Weights of a small GPT-style language model, trained from scratch on English Wikipedia.
Architecture: RMSNorm on the residual stream before each MLP, biases on query, key and value, normalized queries and keys.
Each number is 128 + 24 x the weight over its row's rms, rounded and kept within 0 to 255. Layers, rows and columns count from 0. The size above them is the row's rms in percent of the matrix's.

# layer 4 attention query, 128x128, rms 0.161, rows 5-15,37-47,69-79,101-111, columns 0-127
size [104  98 106  78  87 102  96 128 151  83 107 124  87  91  81  77  88  93 154 170  91 111 120 123 118  73  78  74  89 108 102 108 129 115 103 106  81  88  83 103 111 107  96 115]
[[123 134 144 161 107 108 159 105 138  99 162 162  71  88 157  66 105 147 110 151 149 154 123 125 126 111 106 153 187 131 150  94 106 142 140 121 125 109 159 149  92 115 135 121 113 137 131 124 158 120  95  93 126 157 115 164 104 125 131 146 121 117 135  96 118 111 153 153 112 150 150 117 115 102 118 111 142 109 126  98 135 148 142 152 150 178 187 159  83 109 138 157 144  81  98 126  89 123 109 113 123 126 163 143 150  91 125 157 130 147 154 109 140 100 153 110 172 149 128 114 155 118 162 118 114 124 126 130]
 [154 118 163 125 151 135 139 148 104 150 133 128 158 182  87 161 127 133 113  94 135  84 144 130 139  94 159 126 112  96 150 138 134  92 149 120 126 142 125 106 149 170 104 125 132 148  82 144 124 136 129  92 149 124 142  80 113 126 161 138 102 102 138  94 167 143 150 103 100 118 120 156 108 142 104 128 146 121 119 121 162  92 117  83  95  99  94 115 161 113  96 106  82 137 142 140  66 114 138 120 118 129 137  86 133 152 154  93 111 131 128 155 153 138 139 109  95 130 110 132 100 111  67 142 120 141 167 131]
 [ 97 118  68 149 132 114 139 139 144 147 161  93 140  83  99 115 117  95 142 175 110 100 124 107 123 102 117 124 146 115 136 100 120 167 157 130 148 141 158 123 133  66 128 113 182 134 202 113 149 118 142 146 116 104 146  81 100 137 136 103 105 111 133 168 110 136 166 104 128 125 141 150 121 143 161 147 145 128 124 142 121 122 102 103 138 134  92 141 121 138 103 114 140 125 179 107 132 124 118 133 141 117 116 117  97  78 127 149 169 117 184 123 117 100 102 120 124 107  96 138 107  88 143 115 122 121  93 101]
 [126 125 130 113  93 126 131 125  97 163 140 129 140  93 153 182 160 139 160 105 128 157  97 103  95 137 110 147 101 113  75 138 111 120 140 142 120 114 106 116 164 145 126 122 180 110 155 116 160 124  95  89 134 124 146 114 154 129 140  86 100 166 168  71 113 138 115 129 116 123 154 100 127 126 140 105 136 124 134 152 147  97 124 130 136 125  84  67 132 160 123 153 130 125 118 120 109 160 110 145  98 164 134 120 110 150 162 109 160 108 143  79 122 118  80 122 171 115 162 140 130 130 118 122 140 158 124  73]
 [154 126 124 143 137 117 127  69 139 107 171 125 123 124 183 160 125 123 102 155 171 131  52 123 110 149 148  87 101 124 159 141 122 140 110 169  80 105 107 128 160 134 158 129 117 117  71 143 119 123 160 174 114 123 120 160 157 149 123 132  86 123 120 124 127 108 112  97 126 161 147 123  86 154 107 152 122 130 106 151 150 160 110 145 157 131 100 121 120 140 115 141 125  97  94 156 157 130 141 151 168 127 168 128 121 147 113 164 110 110 159 142 109 154 129 144 121 127 150  89 147 116 157 127 168 118 123 142]
 [107 136 113  98 112 144 113  91 142 127 131 166 106 136  72 137 129 133 113 132 118 174 149 137 134 127  95 116 118 165 166 162 116 158 174 176 128 146 141  70 181 157 148 127 125 100 102  83 147  96 137 151 121 125 161 155 121 133 116 107 118 124 118 138 117 161 133 133 159 149 180 154 127 147 105 115 135 120 155 123 117 126  99 135 176 152 124 141 109 141 174 136 138 146 133 159 138 115 112  96 100 115  87 112 108 110 108 128 104 141  98 107 148 126 156 153 124 161 139 160 121  74 180 104 126 146 132 117]
 [117 124 138  83 143 116  99  98 136 120 122 162 137 160  71 145 125 102 149 112 139 130 138 128 169 148 108 103  90 157 131 171 108  88 147 180 116 107  94  90 143 144 149 132 165 116 114  79 100 145 142 141 110 139 149 117  98 134  73 118  74 140 124 129 168 135  79 134 135 117 114 155 159 137 106 105 125 171 136 140 111 162 129 109 119 154 126 129 101 115 114 125 114 142 149 112 145 139 135 160 137  99 111 151 110 159 124 122 141 154 135 143 143 103 151 200 121 117 157 164  93  94 128 138 122 105 118 134]
 [134  87 137 124 122 174  96 143  94 153 120 115 150 118 114 138 167 117 158 138 137 135 145 157 123 118 123 129 107 169  85 162 157 136 163 166 114 138 148 125 143 150 161 128 125 104 132 150 101 149 141 177 169 129  89 117 184 130 134 124 156 129 131 165  89 172 127 117 129 102 151 119 140 120 105 162 116 128 141 151 127 166  87 117 145 106 126  96 116 177 136 169 146 146 158 111 144 141 116 119  93 117  99  90  90 103 138  98 109  85 118 148 147 161 108 134  95 136 124 125 106 129  84 172 139 138 124 147]
 [102  99 126 131 130 172 105 122 109 161 129 130 135 115 123 129 172 131 140 145 110 121 147 110 139 108 125 126  89 162  72 151 166 153 157 156 109 133 109 146 116 134 162 101 130 111 142 140 103 131 142 161 169 125 107 112 173 133 136 107 175 135 134 179 103 185 128 133 141 108 133 114 128 102 155 153 123 147 144 142 122 174  77 104 135  98 109 122 125 164 149 152 154 121 135 134 140 155 115 118  85 115 113  81  99 105 147 114 126  85 113 139 122 166 106 133  96 113  95 119  90 121  85 168  96 158 125 133]
 [110 131 142 122 140 125 120 104 169 130 155 134 102 110 111 119 141 122 141 159 122 179 136 127 101  91 100  75 184 134 143 153 116 136 146 154 112 103 128 112 107  97 126 100 133 198 160  97 134 144 115 135 108  83  96  98 146 128 127 139 104  74 125 141 164 126 150 111  99 142 129 103 116 122 116 138 144 113 116 132  99 119 129 133 173 136  92 139 123 108 125 102 163  89  80  80 107 119 173 144 119 106 132 129 138 132  94 163 146 169 142 124 176  97 158 132 140 121  99 131 117 122 142 159 127 134  92 103]
 [145 102 145  90 116 171 153 147 148 160 111 127 143 158 118 165 157 126 122 107 152 105 151 112 139 117 140 105 103 123  43 140 144 115 137 149 127 138  89  75 113 159 142 127 140 127  91 151 111 125 163 161 137 119 141 112 119 110 153 128 151  65 124 138 154 182 102 152 156 117 148 167 117 121 128 175 155 155 137 129 123  96  82 119 144  88 101 140 117 132 146 108 108 187 144 150 106 128 144 144  93 135 113 114  98 123 153  95 115 107 114 131 107 132 142 132 113 115 120 136  99 123 122 159  97 122 151 136]
 [124 103 140 122 122 129 131 140 121 130 106 142 181 167 121 106 117 104 111  91 125 121 129 141 119 140 163 119 103 167 133  92 164 134 100 147 117 167 114 141 146 170 111 139  71 168  87 109 169 110 146 141 131 152 137  69 132 106 149 156 112 119 130 117 133 157 139 144 143 130 139 165  97 141  86 138 146 108 119 119 148 100 123 150 135 109 134 145 134 133 126 110  89 122 144 124  65 110 152 120 112 186 132 109 123 110 128  84  91 118  90 128 124 178 153  91 159 164 132 127 123 138 100 164 142 166 147 128]
 [144 183 136 112 182  83 111 142 102 150 146 141 134 128 120 127 149 129 147 135 127 113  97 119 143  91 142 154 134  70 139 141 123 121 120 105 137  81 123 163 155 113 106 120 150  90 156 191 152 103 122 111 144  82 167 104 105 129 145 143 119 105 126 131 137 125 132 137 112 153 113 119 132 161 124  99 113 136 138  71 173 151 171 118  71 152 139 126 128 125 109 116  81 153 139 119 145 140 128 111 125 121 143 162 133 165 137 170 106 142 155 148 139 156 101 126 136 136 118 101 126 105 151  98 172  95 152 135]
 [139  84 125  93 139 134 120 133 119 103 126 153 142 125 108 158  96 115 111 126 142 123 128 157 112 136 110 139 104  95 155 142 116 149 118 153  99 131 122 115 138 129 152 152 149 140 130 100 169 146 136 190  99 126 127 111 100 166 116 164  68 123 122 167 146 146 139 110 186 141 163 150 105 102 164 173 123  71 124 132 124 135 100 136 159 121 109 135 137 133 138 137 120 141 158 142  91 139 111 135 152 150 119 111 136  78 118 120 157 107 143 114 156 118 155 148 120 160 113 150  94  67  95 160 128 161  79 109]
 [156 105 106 171 109 148 118 126 120 115 155  53 100 118 177  98 132 163 111 134 124 108 151 105 135 109 141 163 133  94 155  89 106 128 130 145 127 112 124 135 176  92  75  99 121 119 164 126 120 128 103 100 147 109 113 131  95 124 111 127 128 111 105  99  89 104 124 102  96 128  90  99 157 163 152 115 113 109 149 137 102 130 130 134 137 146 138  98 144 110 128 121  98 145 126 116 139 128 162 173 116  91 116 122 123 112  86  78 106 130  85 105 128  79 104 140 148 149 107 126 153 161 109 123 134 128 116 169]
 [ 97 146  96 116 161 127 156 137 140  83 156 114 139 149 122 147 167 116 166 141 130 117 142  84  88 120 134 121 117 132 124 159 160 138 124 128 123 140  87 120 103 127 131 123 129 112 154 188 122  89 141 151 131  99 156 128 140 134 130 122  90  83 113 108 168 113  88 154  93 104 151 114 131 141 155 128 116 146 147 128 114 142 154 146  84 117 126 128  58 183 122 122 139 150 141 162 118 112 101 138 135 162  95 108 159 106 128 151 115 151 142 114 151  96  93 101 135 113 138 132 117  84 161 149  93 121  89 166]
 [134  75 121 141 125 107 125 136 168 107 113 138 111 129  94  93 116 127 116 133 116 124 140 123 119 114  95 154 116 147 145 119 127 129 170 165 148 169 179  81 137 120 129 121 121 107 151 121 145 145 113 124 108 128 118 143 135 140 129 113 139 109  75 131 131 118  90 154 157 155  73 164 160 139 157 117 110 127 133 113 122 137 131 104 169 148 172 121 110 120 164 101 175 136 122  95  87 154 151 113 127 134 148 116 159  81 140 124 129  90 114 133 134 178 107 129 125 186  81 104 142  95 124 128  90 156  83 132]
 [126 107  78 117 118 138 125  91 124 148 124 108 120  71 146 121 139 117 139 161 120 153 136 135 103 130 123 112 117 111 164 169 124 141 151 127 112  98 124  99 129  73 136 106 144 104 199 144 129 132  88 132 112 129 107 157 142 167 105 101 146 137 125 167  97 106 124 136  96 146 115 103 116 126 156 126 122 135 138 118 176 139 126 131 156 164 128 145  92 137 127  90 177 129 121  87 160 151 105 146 139  95 128 129  85 132 131 172 142 171 157 147 145 118 130 177 125  95 113 145 126 128 129  88 121 154  70 126]
 [120 139 107 152 112 171 121 121 126 134 151 125 128  89 122 109 126 152 165 189  91 128 153 116 138 116 105 104 128 141 128 156 130 140 153 131 134 161 155 136 136  72 155 107 161 110 177 121 106 183 124 151 150  99 111 159 166 117 131  96 124 107 100 144 102 159 129 125 132  94 132 103 122 109 152 133 113 149 124 144 118 167 108 102 119 127 117 137  75 161 137 157 166 122 130 125 170 177 114 147 131  72 108  83 102 120 139 143 142 114 141 146 154 121  85 147  87  87 135  94 107 111 135 112 117 136 107 127]
 [ 94 115 129 153 119 165 112 107 135 126 138 119 115  94 126  94 119 132 167 188  97 138 158 112 126 121  95  97 113 156 133 149 125 151 179 148 114 152 175 114 118 123 156 134 122 130 163 109 109 165 120 150 133 109  78 148 165 110 118  70 141 114 115 157 105 151 138 134 115 112 130  96 131 105 152 141  98 134 142 162 144 160 102 111 144 130 128 123  90 151 125 152 179  78 105 108 152 172  98 137 137  79  94 112 100 109 138 153 136 108 153 149 150 122 119 153 101 103 111 131  95 118 117 127  96 148 105 114]
 [119 131 137 110 118 114 150 108 147  96 146 165 165 146 124 127  86 112  96  90 121 160 136 171  64 136 145  97 119 169 160 121 150 147  95 153 101 138 119 115 133 167 112 138 125 159  77  95 204  99 144 125 120 112 157 100 117 142 141 134 123 129 139 152 131 160 135 109 105 159 123 123 152 153 108 112 147  99 125 128  92 108 115 144 142 153 149 168 107 161 167 106 125 138 125 116 100  89 166 121 135 146 141 104 121 103 113  60 129 124 108 110 155 121 139 110 159 147 127 148 126 153  90 139 120 132 117 123]
 [107 131 134 151  91 117 107 121 133 150 107  98  97  90 160 108 148 152 161 163 121 107 142 101 133 118 105 124 158  93 143 140  90 116 187 116 143 130 168 108 120  92 156 164 131 116 184 156  66 165  82 116 114  89 119 142 142 101  99 116 138 123 103 107 148  84 114 127 117 136 134 120 169 124 147 110 113 168 127 134 109 121 127  98 131 133 137 117 117 112 102 117 147  94 129 139 175 158 126 126 115  93 121 150 114 134 126 178 105 105 170 128 121  88 107 145 138 136 143 122 137 111 161  84 114  96 111 132]
 [119  93 160 135 117 138 118 140 150 156 162 116 140 100  84  79 118  93 132 166 158 182 140 130 128  80 105  89  97 163 108 143 158 169 149 131 101 142 111 115 132 112 164 137 108 102 135 136 120 173 107 170 116 120 104 168 153 146 142  78 136 129 105 153 104 164 136 128 103 117 110 117  87 153 117 148 117 149 130 137 121 152 114 101 143 139 122 128 108 137 163 147 155  70 115  88 150 111 114 111 125 147 113 115 124 126 129 183 114 103 164 157 104 132 133 133 148 132 110 106 133 134 124 141 124 173  90 124]
 [138 156 121 142 137 115 134  83 139 107 126  95 118 160  93 145 129  79 122 127 177  70 110 143 140 156 147 178 128 152 177 147 109 129 114 118 128 147 166 130 192 116 130 115 108  98 124 113 169  95 128  94  92 132 130 157  82 122 159 128  93  85 114 109 152 131 145 125 107 145  99 160 137 145 137 104 141 113 136 124 182 135 146 114 105 142 132  98  97 110 105  88 110 122 128 164 124 124 154 118 113 162 164 121 143 110 127 130  84 115 101 109 134  98 130 139 121 155 126 161 132  90 145 114 101 106 145 114]
 [121 130  84 139  82 118 187 141 123  99 145 104 101 117 145 137 125  96 117 126 126 106 171 116 129 110 130 153 118 115 187 129 100 134 116  76 110  96 152 141 144 101  96 191 120 132 157  98 155 142 114 131 105 103 142 109  84 141 118 139 120 103 109 126 144 128 191 110 163 129 122 102 133 100 146 106 148  87 145 144 114 115 134 102 112 140 114 129 132 123 122  81 101 135 126 155 129 126 146 136 144 142 156  97 131 145 134 116 120 111 166 149 145  41 119 124 118 124 133 132 110  68 125 112 106 129 115 114]
 [175 112 122 159 184 108 142 110 128 146 109 128 104  98 106 133 128 193 127 129 121 141 114 121 125 125 106 131  91 135  99 168 151  96 108 157 121 115  90 151 106 151 138 113  59 161 151 112 176 111 139 122 108 150 163 139 123 161 120 173 152 124 107 108 135 153  85 126 142 131 143 127 119 146 135 151 149 145 136 112 122 123 120 152  97 128 124  89 162 120 144 122 172  95 155 140 109 105 113 156 144 120 125 135 160  97 114 189 134  78 146 153 135 139 106 121 132 137 107 127 152 158  97 119  94 153  95 118]
 [102 126 124 104 178 137 118 187 117 145 191 143 181 117 151 117 150 121 121 114 143 151 111 140 118 140 149  62  92 107 151 104 182 101 102 130 108  91 125 129  98 135 104 120 137 128 134 143  94 154 135 146 101 130 130 158 128 147 172  80 130 116 147 119 136 137 139 142 111 116 140  82  70 131 147 116 133 127 144  90 119 150 121 104 132 125 156 106 121 115 103 112 166 174  99 123 141 118  97 121  84  80 129 116 122 104 116 144 103 169 140 113 137 148 132  87 147  96 118 142 135 110 114 145 125 121 141 145]
 [150 116 108 128  89 102 147  80 127 115  97 176 111 148  98 167 124 146 134  99 156 102 114 122 164 141 121 159 133 129 169 112 153 166 117 101 109 141  70  85 153 122 102 120 140 144 101 101 168 121 115 135 123 126 132 123  98 146 160 138 119 204 101 120 142 119  77 159 151 151  93 166 136 149 126 148 138 114 128 156 123 112 160 177 151 140 139 160 152  88 105 150 165 128 130 110 122 124 104 101 163 132 149 113 153 155 111 124 117 142  97  95 140 146 109 118 154 141 119 121 129 113 106 138 104 110 111 141]
 [130 146 110  96 133  97 142 129 166 107 117 118 108 145 185 182 118 157 107 112 152 130 118 122 130 153 122 115 163 123 132  99 109 145 124 123 118 149 104 107 154 147 161 129 150 150 123 104 151 112 111 102 114  93 153 142 108 144  97 180 111 152 117 121 161 146 120 152 171 154 103 147 190 123 110 131 126 115 113 118 130 111 138 174 138 134 146 190 130 116  90 136 153 161  87 157 122 121 148 112 181  83 142 146 100  88 127 115 131 152 104  74 153 123 124 166 145 133 135 142 121 127 119 106 114 111 118 169]
 [106  92 130 121 149 164 127 133 107 161 138 144 119 100 101 126 111 148 147 169 103 130 134 121 141 119 124 106  84 162 104 136 137 122 170 149 104 138  89 115 100 132 109 149 143 137 150 145  81 173 114 209 123 122  85 127 145 124 134 115 116 125 120 144 130 131 134 171 137 115 115 126 125  88 112 157 137 130 127 151 129 166 127  77 158  95 106 119 154 131 129 181 164  99 141 125 111 140  97 141 118 132  94  79 125  99 142 122 135 101 155 146 125 111 130 167  69 115 116 122 100 141 104 174  86 129 120 116]
 [101 104 133  88 140 156 135 163  91 114 140 148  92  96 102 122 141 129 108 136  69 143 144 104 121 130 136 134 136 137 108 130 122 114 154 148 129  90  87  97 102 137 140 120 125 155 149 116  87 143 123 188 130 131 113 115 134 106 132  87 140 139 125 134 142 155 136 136 169 124 123 138 131  64 124 139 136 109 125 159 106 138  97  87 157  78 109 121 138 125 109 150 161 100 152 149 124 156  99 167 158 105  99  87 117 107 138  93 170 134 134 130 151 125 139 146  90  89 129 125  97 157 111 164  77 133 109  98]
 [123 127 160 130 145 129 130  67 178  98 124  67 140 134 119 119 102 112 145 141 159 113 114 190 127 130 105 114 126 187 146 147 146 172 135 162 115 194 156  96 148 140 132 121 115 110 114 121 120 128  80 136 104 132 116 163 133 156 155  80 131 107 127 119 102 163 149 134 105 123 127 110  96 164 137 135 142 108 131 134 155 150 136 127 145 150 155 159  93 137 155 111 167 128  90 108 130 133 167 146 110 122  80 102 142 100 134 174 104 133 100 123 117 103 151 141 147 131 121 121 136 146 121 162 116 135 110 130]
 [123 131 103 110  86 109 124 109 123 137 116 161 110 162 121 146 133 121 118 146 161 151 120 116 135 153 112 122 150 121 156 141  87 152 138  89 114 122 142 179 145  79 125 137 152  91 125  53 181 109 140 120  95 149 135 159  70 154 134 145  92 146 153 107 141 111 127 121 145 160 104 172 128 108 151 151 143 137 161 142 117 133 122 144 138 135  96 132 126 101  88 119 105 126 120 159 139 151 128 116 133 152 160 140 143 143 114 128 150 130 178  81 162  89 130 139 115 145 154  95 119  72 137  81 111 128 119 126]
 [114 143 129  80 123  96 164  87 171 104 127 141 102 133  99 105  81 105  86 147 155 153 124 121 167 113 124  92 132 146 130 124 100 161 131 171 112 170 139 107 141 128 172 102 112  99 117 100 142 128 106 172 109 156 145 148 130 178 126 125 103 123 111 141 134 160 127 184 136 159 141 144  86 142 158 117 121 140 154 125 107 131 120 144 155 175 124 164  74 118 133 123 125 102 108 133  82 115 129 129 120 151 127 125 149 113 127 118 125 134 159 115 131 107 165 167 131 122 153 119 123  70 149 125  97 159 128 124]
 [137 157 159 144 124 116 158 132 131 110 108 143 155 200 112 144 134  98 118 122 145  95  86 156 122 144 165 158 149 119 152 110 163 124 139 124 110  99 127 119 154 135 100 134 106 136 123 161 137 104 153 103 119 139 137 150 128 169 178 173 136 105 145  79 137 112 153 167  76 109 114 131 127 142 139 120 166 117 133 109 202 148 156 122  90 130 113 160  78 109 123 122 120 124 162 134  91 129 136 111 152 130 146 132 141 175 106 153  88 149 135 157 123 116 161 136 131 144 120 132 137 108  76 116 126 109 123 143]
 [141 133 110 113 115 117 144 111 123 111  77 151 116 130 122 129 129 111 113 134 163 112 167 112 142 146 117 135 157  98 130 130  87  93 149 136  82 135 143 127 148 142 149 138 131 129 128 120 114 104 137 156  89 126 156 111 122 135  97 129 103 111 129 179 167 152 160 125 149 151 180 139 144  99 158 118  91 120 169 133  78 109 116  96 110 160 136 148  98 142 144 112 105 144 108 134 115 149 135 118 108 102 119  86 109 123 150 108 129 124 116 143 123  26 111 155 104 135 134 143 112  49 151 142 134 127 152 113]
 [150 135 127 108 139 138 110 131 139 125 131 132 112 158 121 133 208 135 117 101  97 130 136 126 151 153 124 127  90 122  99  78 184  82 143 106 170 113 136 133  99  83 130 111  99 147 110 145 144 159 148 138  68 107 126 152 140 134 132 125 110 120 126 147 135 125 119 125 102 146 176 116  85 163 143 144  97 130 127 122 143 112 135 110 160 114 138 183 139 134 129  99 144 153  92 115 101  98 128 116 125 134 106  89 130 102  94 107 102 152 124 116 156 136  86 138 159  81 130  92 103  83 114 156 114 120 157 133]
 [118 142  90 121 115 130 137 123  80 127 134 160  88  98 142 100 125 142 120 121 114 148 118 178 116 113 152 121 117 118 149 173 120  87  92 112 171 107 132 168 110 110 141 140 114 105 139 118 135 124 119 140 148 135 147 124 124  98 111 143 134 167 137 141  99 147 124 103 150 144 151 119 136 133 135 134 173 111 134 104 179 134  84 106 140 127 113 142 181 138 122 165 124 110 149 157 175 111 175 102 120 112 140 127  44 143  95 146 158 133  99 131 139 155 102 143 118 124 175  98  98 160 135 136 157  96 127  96]
 [103 126 117 171 139  99  92 158 132 130 126 117 152 145 149  97 117 120  90 138  81 155  89  74 130 144 211 123 140 136 192 124 122 117 119 144 154 179 120 136 137 154 116 140 128  99 173 163 158 105 149 125 115 143 101  80 127 109 115 148 157 150 133 119 101 115 125 153 141 114  90 155 145 137 140 105 107 122 117  83 150 136 137 129 132 133 181 133 123 110 136 144 144 127 115 121 102 128 118 110  89 150 123 147 107 145  92 123 101  98 126 126  98 151 124  89 132 131 106 125 147 144  98 141  98 140 147  80]
 [150 134 129 115 107 138 160 120 105 129 123 115 111 141 135 121 166  97 102 131 127 145 117 127 139 119 166 106 147 107 141 190 158 139 131 160 168 129  92  68 123 162 139  95 142 113  96  90 136 111 151 132 159 130 134  48 124 169 101 132 134 136 174 122 150 134 131 135 142 120 153 123 136 132 106 109 116 113  91 124 111 147 115 154 128 141 126 165  93 135 122 131 135 142 134 177  92 125 137 138 138  77 150 178 123 157 120 117 163 164 140 167 155 118 146 127  98 131 100 179 121 130 160 110 108  91 102 138]
 [120  94 122 135 120 166  96 172 139 164 100 104 123 106 121 128 118 133 179 151 130  80 142 129 130 114 113 132  99 134 108 130 144 105 136 112  93 145 115 137 130 107 103 123 154 147 161 155  84 160 106 131 140 123  71 109 107  91 123 110 142  86 126 111 102 127 112 137 112  85  88  92 118  79 113 157 139 132 150 153 160 144 111 126 125  77 121  82 148 104 128 133 144 125 165 116 154 159  93 136 130 157 122  99 121 121 133 167 121  77 121 116 108 119  88 148 122 126 110 107 103 161  73 139 109 120 126  96]
 [133  84 116 141 112 183 111 164 102 165 121 123 111 102 105 118 139 145 157 133 104 120 140 123 150 151 134 171  99 151 133 136 156 101 148 116 114 145 116 134  78 100 139 120 132 158 137 123  79 118 144 117 129 143  76 105 122 103 134 120 147 120 135 122 113 109 120 109  88  81  99  87 106  88 106 156 142 142 145 148 112 140 117  96 146  75 110 109 156 109 118 147 120 109 139 140 147 152 100 137 125 147 127  87 107 135 146 163 148  89 137 152 136 133 125 117  99 110 109 119  98 184  81 180 105 130 154  88]
 [118 129 126 119 164 118 124  99 176 132 123 141 120 125 125 108 117  90 120 156 112 134 131 109 107 131 145  76 121 149 144 179 116 147 172 167  83 148 109 123 107 138 162 132 127 124 135 106 127 148 117 173 107 124 102 146 170 168 112  87 152 101 145 133 130 187 102 135 135 153 136  99  88 127 176 141 122 135 137 130 109 147 101 116 159 144 126 157  62 127 113 123 160  84 130 102 110 139 130 134 134 137 115 120 132 140 141 144 139  96 146 116 128  83 160 166 118 122 102 138 121 144  98 116 102 186  79 106]
 [155 118 117 155 121 155  89 147 109 132 119 111 168 174 131 158 150  92 129 105 131 129 151 139 139 126 134 155 112 104 120 143 138 143 149  98 156 138 125 120 147 121 110 145 118  87 144 147 143 128 128 160 114 120 149  99 122  66 162 126 142 136 107 103 125 122 146 113 122  93 144 132 110 134  58 122  78 124 126 123 175 123 101  89 133  85 111 120 174 156 111  90 102 135 140 122 158 130 144  80  60 130 132 123 129 122 132 148  88  89 132 130 107 141  97 146 114 157  83 109 123 170 118 152 153 113 159 112]]
# layer 4 attention key, 32x128, rms 0.154, rows 5-14, columns 0-127
size [101  93 103  68  72 100  73 119 132  87]
[[129 145 123 153 137 135 104  98 126 169 156 112 141 133 152 135 148 144 155 182  97 149 102 138  63 125 119 153 105 121 105 115 118 109 136 124 145 139 155 162 106  71 144 136 106 123 140 122 169 132 141 126 128 126  76 135 144 139 112  81 150 153 133 138  71  96 165 136 133 125 125 108 137 151 129 153  94 107 151 126 122 155 142 122 122 133 128 105 127 164 167 158 143 175 108 101 168 134 118 113 137  85  99  94 119 121  95 116 133 160 115 118 147 147  69 119 105 107 114 116 155 138 116  60 141 119 121 145]
 [163  92 150 136 182 114 120 176 151 136 101 130 110 119 125 154 127 122 135 138 148  85 109 119 140 161 157 125 176 118 174  89 142 121 134 116 131 141 168 122 130 136 117 132 141 124 113 167 116 138 124  95 109 139 128 117 126 103 154 152  76  88 133  98 142 100 117 120 132  98 127 158 163 125 114 106 114 108 118  98 174 175 160 130 127  77  81 102 189 127  85 116  78  90 150 136 120 127 129 122 117 131 152 166 144 104 119 156 108 137 133 156 107 128 150 112 127 141 124 128 160 128 141 152 144  99 164 141]
 [157  98  97 103 116  87  87 162 139 140 127 120  97 129 166 124 144 133 133 148 116 109 156  87 121 118 137 123  90 125 135 152 138 146 191 102 129 154 150 121 119 155 107  86 127 152 143 157  69 124 131 152 159 130  87  98 104 120  97 116 141 134 154 180 137  92 127 158 126 151 100 102 131 140 122 110 120 137 155 132 120 119 131  97 127 147 158  71 116 137 136  78 160 148 128 120 115 158 143 130 136 157 103 142 126  95 138 137 148 154 115 140 137 102 129 163  95 100 151 132 115 115  96 138 152  57 115 139]
 [122 147 126 128 137 123 152 124 132 102  91 126 125 175 144 137  75  98 127 121 118 149 147 114 132 175 140  96 128 153 149  99 114 130 133 147  72 133 116 131 164 182 136 149 133 142 162 131 129 121 131 167 151 124 126 131 130 113 107 125  82 101 122 165 148 103 176 151  76 116 115 121 153 115 109 189 163  99 159 165 149 152 146 129 127  97 125  78 112 133 121 101 124 173 134 100 110 176 137 126 134 194 132 117 129 121 145 168 130 115  94 129 116 108 147 150 110 147 102 127 133 157 126 132 136  95 136 106]
 [144 106 131 163 128 117 136 154 150  97 148 125 121 108 121 132 171 109 123 107 115 107 122 160 137 117 143 123 103  97  98 115 104 129 140 134 170 138 113 143 111 136  95 111 149 114 149 155 170 145 129 101 145 156 170  88 100 110 131 155 109 127  86 111 117  98 139  91 142  96  50 172 132 115 151 111 105  87 116 136 120 100 139  79  84 101 136 138 137 141 107 117 119 144 161  87 107 124 123 124 151 163 120 107 143 102 157 130 184 139 158 148 133 105 113 120 105 123 104 104 120  86  72 108 142 126 143 142]
 [126  91 141 147 143 127 126 124 144 116 113 121 164 110 155 147 114 182 180 114 159 124 164 109  95 117  68 109 166 135 126 127 137 133 126 126  95 101 128  96 125 129 124 130 121 226 122 151 116 150 134 150 148  97  87 129 129 145 103 102 118 108 134 146 175 100 155 132  84 136 119 154 147 120  98 129 141 135 130 146 106 124 162 146 179 119 141 117 134 107  78 110 138 121 125  72 146 127 131 158 115 129  95 123  90 136 121 127 115 125 159 112 149 100 173 106 139 107 147 109 127 163 130 161 142 132 131 111]
 [172 118 170 142 136 169 135 157 157  99 131 140 119 149 132 125 121 150 183 102 163 105 170 136 154 138 117  97 101 131 100 164 106 133 153 101 132  92  90  67 124 182 126 136 111 179 166 139 109 160 133 140 136 126 132 127  91 104 103 146 134 125 102 133 175 117 112 126 123 101 138 173 122 111 110 106 114 150 137 133 101 176 152 117 178 116 138  83 182  98 105 103 117 126 148  94 168 107 115 149 156 117 133 128 142 118 134 160 110 145 119 113 146  99 162 135 139 120 130 119 131 136 122 123 138 128 124 133]
 [135 117 132 103 113 123 139 169 106 148 155 153 117 101 132  95 131 136 155 128 127 158 166 191 160 132  92 160 118 105 121 147 109 112 151 114 126 152 184  90 125  90 159 127 164  96 136  93 128 144 128  64 129 160 133 147  88 159 129 148 104 166 121 135 144 109 142 107 123  80  78 146 160  69 139 135 159 138 132 126 127 129 149 110 147 126 120 157 131 109 146 153 151 105  78 142 152 136 123 118 148 105 136 135 107 119 140 135 180 129 149 141 137 119 119 150  94 130  96 150 117 101 111 107 107 156 106 119]
 [109 115 129 134 118 186 133 187  95 132 131 172 101  86 140 105 136 131 158 132 137 153 164 143 160 107 122 140 137 117 115 144 113 117 176 134 118 141 159  91  84 102 143 133 163 146 151 106 130 165 139  99 144 152 108 133  84 139 118 129 142 138 146 127 156 123 125 155 131  95 116 141 127  25 130 141 126 131 148 165 119 123 125 116 175 113 122 149 123 103 134 150 163 109 109 136 150 147 106 144 139 104 112 105 116 135 139 111 178 143 123 124 140 137 139 167 104  84 119 135  84 119 109 115  92 150 124 121]
 [ 91 156 124 143 130 192  91 124 104 144 155 137 152 128 135 121 177 154 124 181 120 111 150 124 126 125 111 118 108 138 145 117 132 112 111 121 119 155 159 100  78 117 163 126 193  96 154 158 143 118 105 137 171 147 115 129 135 119 103 124 133 138 113 146  98 129 100 147 175 111 130 109 136 132 173 138  99 130 139 132 173 139 124 113 122 107 131 118 136 122 134 148 162 123 102 130 147 184 102 116 142  97 140 141 105 139 145 151 152 117 113 174 117 167 106 145  97 109  56 100 112 169 116 121 117 153 128 151]]